python train.py --hidden_size=256 --num_attention_heads=2 --num_key_value_heads=2 --hidden_act="squared_relu" --norm_eps=1e-05 --rope_theta=487000.0 --init="uniform" --init_std_qkv=0.0409 --init_std_up=0.0409 --optimizer="muon_variant" --beta1=0.9 --lr_head=0.0168 --warmup_steps=121 --schedule="wsd" --decay_shape="linear"
Each number is 128 + 24 x the weight over the matrix's rms, rounded and kept within 0 to 255. Layers, rows and columns count from 0. Numbers have three digits each.

# down: layer 9 MLP down (transposed), 1024x256, rms 0.0572, rows 323-347, columns 128-255
# up: layer 9 MLP up, 1024x256, rms 0.0853, rows 324-347, columns 128-255
down323:128114107143138137178135145091128139128155106143109142124105136096106134099129154117122138092180114150139113129163128143173129156101178129143158122121143107094151112132091113092093126151123117158126101152104102129093143129128137120134107110100116105107189162156133101150151102117159114106112154142132149135149152108111152118096138107154151167102138175125126112085113121139143113123111
up324:127129134154118134162145120139122138132139133213139113131121156146110136140177092144171090137136138123138118123157089111144117107119134139189110139110130098163163170126121126103100124116164158126112161144096110175119145101146119141145120090098172082118121103146192123093123091124127138145116117142146129114096103133163072101096114079096090152130154112144132142153091150142149137091166
down324:163161198072140122139100170149094128168123155136155162130133200149132121102151099109150121112132130110099139120148161094115131157128162131150113104137154100151088154115108133122155109128109151123113092097157116127143137123145144128107118112120119156141134118112137119072124162116140117141133161161150141111182128115129122147129123099128134134139087103127096133175139157119140114118151
up325:098157158119143165158143114145147130114113129128100092147096109162169121081105145155095146079128124086114129144130155160143101105128130141100119100122103115095107137154124094148150171119140137077149156121157126146146147143144126110146114093093119131105140157127126130141116142159146086151154129126076134162164162074103128128090086130139063131099158088122128095158092168115132116122141
down325:157103131133124119133135100111092168146099155128092166124116169094113148134162099120132113100106133131079160117128127101139122106139143137127157087114143128149122129100113142142141137126117130149158135102129154108105100126165142181152151082160150096130146125141070146148095103128132103123106163166143122116123152167126127136082123094128159179134147143121104093137101139117119095124133
up326:145117125124062134127131102117136131151118116145125138130122132152126131127138108119126158176111141178083116111119086080129122180150115139100115162108149147153122142136135139153116144102126104153142125107135158128157114104156117105103101111104148097137131122142134141151137118175124137161108124119137129132113124144138131168139122101120145142122160152138163131142133121127142163187084
down326:143110148097122122095131073148110121109141148083125098135101162118092112121086124126125119110088102167058127117137143106179113100138122151123139154136119114101151080122126138116144095169081154139102120095121131121102146119126129109090149104153137100101126138118178130128133174184127118117127084153129123163138116120124133133109144117141131096139148100119161097126146146110140128150106
up327:125105145126067124116151147119149118122103151140117070098141146122125177165107120085099108122158141143133101180114126117141116116131126122122160131115094146180107174119128153074138158138141134155166122112104147123118134145134129139098128143122130158124146115147160149096118142134147117150136107094136091117113157130116153165121176165141116109138067170152134120139151153169107139121196
down327:136121136107132125114126147097154137146159108135123117123087104070137112103117147145152106115160119131155068120105106109123106140127118133124131106145117142130181118146134151110115113148124153112144112139109141124147111159115122124138131129105118163155082162105164139122127116129118172146146094116144117139094164122148136123097118139123169157121128102150098126113124157102112113121160
up328:173109158125114109171123117108129114144093145119150057154111128132171119140120138156119144139143127167125151133115097164152103106135097089139154108126125179107139153104150143103129101162116143116102127129134100146120140108164126129121099196147091123144078116162074152098154116167096114118124115157126101085121167103086168099106116114142144103120163164142147123138087117127143083127144
down328:109150141116151123118113130091149139150078114120112120092135211103134155110138156123098091157161140111167112131062149122131136150114089124131138125115132147131111101098133100135148146105151128108083157109144164119129166157083085119130120128101131074094113173140135098143132164127129115120117140127125114139092088169142135111164141104141113117112102135134108132110131147123094111110143
up329:139102100132148148107092137145118144097117119139154139091093153124132107103156142164138097148149155123153075081172114119134121149110145115121132102127175130107137146123123127156144138152116104112162059114148164110074120111139129134124108142120139123120115122125129134136141123155095116098112139123131154172129142141129160088165191114128174100143104138150105121131153142122126140143147
down329:122124143125154164129164104189106126131152121140101108174151146109108124115118113110126111150076176147133104169156145152100083109108146131118113151111132150177163167126078119096131124106129157138137173095106098159103173177105092171099112160137133102114135150120126176113125107114165154180110119137115136122142140087123119121117125132124179157080143080112131145131071103082090138123110
up330:085134141105109163118168124099134120125148170143134162115165082106135113112116115135108129164157113131117101139122099129179156150112136131095113107117136132146114118152127128150108167143142183151120057134081115155163129120178141135105158165164102157152167157118136138133113167137131108124165141134127106116153172118141134141143126127133171103116108092107122181127166107121144108155113
down330:136139098102121124128145106121135117137139145116152108127144152122113162146194139141149122098168152132122115112140123114130145099093155151162134141143101094153157121132134087155100149125090117120135128172180138114130159162148136100132121083129139127134110185136140152151100131124174159116133099139101133132151102158146139106129137142148123153136157134155142062095159095112130173139137
up331:153127154079114158132151139104107127094094065158172150125185127155097114125133119115122134104124126165153114111143155142163135118086066170123142131146149137108142154173127129094118160122120148111160118165125195100086138131126116134106142171112113149142118153081091153165113143082124146204148114131150116125139127122181123106100147129079067118121127103081118162118136171157130176143116
down331:113142094111151164150110095130127170166126098148082147095132106135137140116125135140116133150116170130134110115127131161086125125172131115168126128169132190124100122146117124104140057157138099057156130115109179160159125091121099119099125140134125129156122082093084113122121130142146101146107156050131121148085102154101151115172113149085116093116132140106124146123164125138129149127129
up332:142119113092180128145097147121122127127130092146123088166145099145107134131139134134109121146126114135082124175078153097128133124101091129117118132096139115089131100109097131141142100120147140085105151151129150119061123103129128076137104126130128090099133136134140163126117160140120106133150204140146139139146131129140132101107101090101138137169168126142133151178137177125164099143141
down332:107108120165145137139142136119139121125087099108109136114135162091091122142112103155123108083137135123132096138145125139111115091113124115072092111102171116135152105154110110121139188114122090127108119098128134120113162090135118102092182158148164142085166140125144142116117161112093125154159145100111110122141078147112145094131168140119159119113121134107105137102108116085132104130174
up333:141106103138132115142126140114127149101089114098169164161129145131115122108111105165109129105124114164103097136135113113202122121118109089076105091110085155155127187184147105144166102136169193122121123110153124124068125114144139170144130147132145075150089139125097163106126103105124134109112134097087119159129109091125176100098138158216141166114115164123078128116128126114133092158119
down333:148097104118119161163125170107073163133148097124127147064132183115153116124136155164115165108146092101108134110151036073156131133158115108173128096105127119172133125124113111096102142161152138122110088153105149107108147193111138188154109149110117129115121153131104132110126084125103108133090139079111118162142080156119167065124114098159103135125137112143085130147143160120176074137147
up334:126113105138156082121116151125124104140136135138089130146107100134107097158122093119135133157125124121154060165154147107122162115116167128144099109118158134145170129135084162117140104096154108173173106124123128151104131117139139130124128148123157113133099102151118085148119144168140142160109117151172159145143135141124145111135118160127132175103112137129117067122133121121116093133107
down334:149110131134126128105073159111118136151120133108140099111162154160094126134122117114173095119099156102154137131126117125090122098145129149137120141121095110113122105141174164123110104114165125125139110127096179130127124118137115121133138147081075142109063108125120099132107092102117113148100126111085094082115137151130143100118128114129133125159116137097125076173105115121117152123108
up335:139120154129119103146121156163134112149094122166174179142173107135115158135156092098125174158113158118126113077153161118148134075116150100123096109126133112138141150126127133106125139082146141168134185120116083132092162139163119110099165130135171128112135154125131134100104132118137138160179128103153094134124136141115108121141133131094077114118084128103113165100096123086143110173116
down335:112081104123159088135128130102138159138123138060156171130115115087081147157154114144132147152101127148148098104170158103129122138151103146121173143090173143132162130173156162132122155140131107173137126141109123126122125133125108131177147132147155144092135111170122163132072140126125133144115145147132132150134114167129088086132146107079096092118099139154137136156118123155097117081144
up336:099157095134174138175120161131143132101129156118153143124139124114106152129141115140161102137112161162122142131138136127118148119132119113122123140161153128125170130135168147126128160146151154112139113116108099147122156141153129171164105142158123137082108138117111128078113159129143051123133122099131137134098125163140122122108118101152111148134136169108129108134131143152155134144113
down336:170098109116170149125154156119130177129088143169147143152126109074121130098130119158118142147172131106137153154146148124121130154129109121120120186170116131108164158123122164151148143120171114136136120120123168135157117106145112129142088134122050139148137099119156147085140133129131094120197118120175169170107085133091136117128128103121152145100106140107148124139117126154130082158118
up337:127128113178130163161145155135121128133135103111133107172166116154110116154101108135111111118103169128147148155128089114138140126137153109100117136099109134122117146111150106113134108137115150126131158131132124118135146097127141169095127152118142096131100147122115151169145133173135144137172186130135116115118177066112118133154161151095109131142117134134144130160130158059124112139130
down337:149115138139123138196163137152107121090159153108102167134132140133143109119173135126141088146110118146122144168105104166148133144125121120142165111134137135132184140103153148112122121122133099130137094129132150107157137165137146094145168093105168107117142149088137140135154120146074143156176145140113151134110143143134119131148126162148118148153113124154089129097150197112203132107098
up338:144120118176144084140106134094130105137179131124082102142148112115147128147141113121132129178138109160089081140171130134136147128113113144141132099131138149164115160125137162107145092184140094149087103109133115176093122159104165155172096134138119125104131139127175091122156133155126143154156118155138122149136115147114135129164136109147119116119182125087133112114148131104122134109135
down338:138135151100139098125146100132155073092132153145087151158110192159095138124126115170118120124162095106131106148119099155182122146160133117111121139184123131101171140127137167153112130191125075142138141167086147115124143110133154112135137096119132119159096131126096125178178132168137077133137129108122132121127105108120120087156105111096090106103121142143107109109139133140184127122118
up339:131097132134154141104137118125098110120117131124132118131129116123131084110168136117136083146125135113114082128176131143134149151126154139128161120113136095126130130088104154142124109143154152155133147169132125152106114122130145111176111163171137178093110149146107158107165092121122158105090124120137108138137138150152148130131070138127103138086109110125146130152112127131135113102129
down339:173141104107139134127129133152113114111105111124124098118132123124132150142155117144105171109140117135091150120140149092125162094118140139152093068127124109145129119121133101097154127121144130135092134097110121099133148164160080156164141123122116137130108118153111138089137144128139135125107097124130182090126141171171111100130137151122109140126104117119138149112108173133182152155093
up340:163141118152121141136119128096108149090119140135148106164130114145152103135155148147123131137103114094149165122144158140095162110120126129161141146135100115131127123130146125135143084108115127150151117128163105130122133080074108116160154144113111134147143138129076151116175150104112114121144152150124165159137102106115075137145147114121141087079123078107122097102136121135147108111113
down340:123111144110148129117113113119090134144158138121114174097113129134124109124155126162136114123122125128154093154141128116111155154144131133133105138117147149135155107125129153140103122142098142124125117135105084155132053119116085108118129141126116121110134129099089131124115127124087121100127090138121116154133160109143125127142113149159146121181164155111114128136126120130109132139142
up341:097135115102146094109132101098122072096156151134124123114123106159104128113097117156125086154133100138141120138122172075190152097072108108149105081100130128141112158087095111157129134102162136098116106142135120171105117132133128130136141111132141074161104089159152110097164118107093092116113099119129101097114158124067143154101111075173122122176115145119116095135128117107154106147151
down341:151113093155119143117134138162124147146147153165079145129150110123129175114113163105137087084107096129170141134132119125132108124133161129134126138145086128112076134142153134158176132083147158112153110121116134122133140151138166142126162133129080122090123126121138158081096113119107153102129144057164120088164121114150104128118105150106110113114111128095143096116150114187083109107108
up342:146122149094134181112121093150171156107099111150151113121152142124149153112112105114118112148132175148145109093121162104148081147109121124087121125082110143122150140134111151083146133078116127190131100078178111145129099118129156105143116157119106097085100123108151132141112161153148141157105148140138112135109106095129093130089129136155163106128112110145163123136104138173119134093156
down342:140077117192132143102157161136145136139118113107096121129122098156141069130107123123126066125153144129108161091134143121147129125104110167078096147140119105152157122108124160156147099140125092098113108105081116110114140102145146137144172159146140135128113100123143158147132134120097126162177128107111154161158146094152131122099146145101157141130125167122159094123111092149119122154143
up343:110095132153130138119087098115123092154140140091139111141118116130130140082130097117144114134124146101107108151104139136141142102120163110147127126146155125148114105123108125101121140089113148126097093133113176144152121117124147146133108139140139144124120116135125131158117131125090110144087138167137144119136144142125127120154158067092123163116128153106098107102164147094176168113106
down343:159180109098161109173142130145104164087108115160099158155104128130101136155103179148122160147158088180115192148138108122120128160137101161133168161149099136148160132121146182139148109144144161133128160142110113131141123143118128135149163114111135149171162106087124142107156125160169126110176129099167162161137144105114111147095119177169138078167140111139168143162114085146102080175152
up344:125088148124121127097127121135140118148094103102131113157134113147119068141140117131138129083116102132187127087175097102142142141145151137151108135104060121151163129088148107139131180099121116173059159157130097137108120153166072105139078150111106146167096150103122130113156147062137128167123086183116109139110107114082135063117124139120137114121134116158085135123150176128129164141142
down344:143084091137124146149107149074168153142115073126119101169113122118121077148117114156096142165093107106118154124152154101079118147130103108153126135134122137161159119127145128075148103156127123101114107144129137104133122121211136119131175079132169153089090121148122069050107108116109112161099145118080114135089135164127118129139134137137149113086073105123075114068139114189110105092146
up345:120099110144150148162137074100152138110150140134131137162132097151134117132091141111094157125165138123097116112107119135155160145116126142145121104142104136175115095147104103121093116135138130122181101139125163125153141185136170116129146127154118054125095117156139141150154134112123134142126124124126055131110113116105130119150136111090131076151105107110129131154119123126090145123133
down345:158150143172125110143132126138122169128110181181126150113122109137144121144136121152146089111146130140151146165161109068119148124140152090141147169111142138101136110103141134107114139126103132117136133106113099174129126102145152135139108142087126114154103132124138105102159120146128106109131137105139105102126091117116134112129149139109120139139091142141173123176151144150134120075150
up346:091081126141129108101092086165135148129111129104110117115127088126141174110098129141130109100139104120140102122155136103144164147098120109148095091114120157136148184122104130133101133110126116142109120108130110100108160128150125115147115088168171143102146115123100126196096157133144136143082118128101136123099167124149113118123133175064122120147144156124073131152123135122120153125144
down346:139125096131106124148081127114111133077139109125075118094104136115119114128146128136101173126121103143144099114120115115060118142145135134149154146128092129153156105129131088129152114159137133111138127089125144163126143157120092144161132158134101142124153115076134153165104112155114133115115084144107136109104157140094120109180123159100121122157135136130106135115148132129128127137169
up347:147148105101130136122101117105122083111136096116139175127099144122117157212149090132166097095136151121146133082130154173110107092119149143127102108127141183112135097156109145120098081118174099164133112103150134109110140122136161161148082086128142139099120112117106119119101116138117114129110113103150120195069180140142129141205114108164123153126161151112131101137133100111147122147113
down347:116105155141168136127115139149165150116132121124134116121118137141132147193140123101139091100106171149086162120070126136095168132115149119117132142181151162144135089155070138127137065120095132148124114084087074121141155147112128159086132178140140126112161112112156132121161170113109138129133113121147135123163150160107140144128119114122139121116115137128128104101157099122147103111131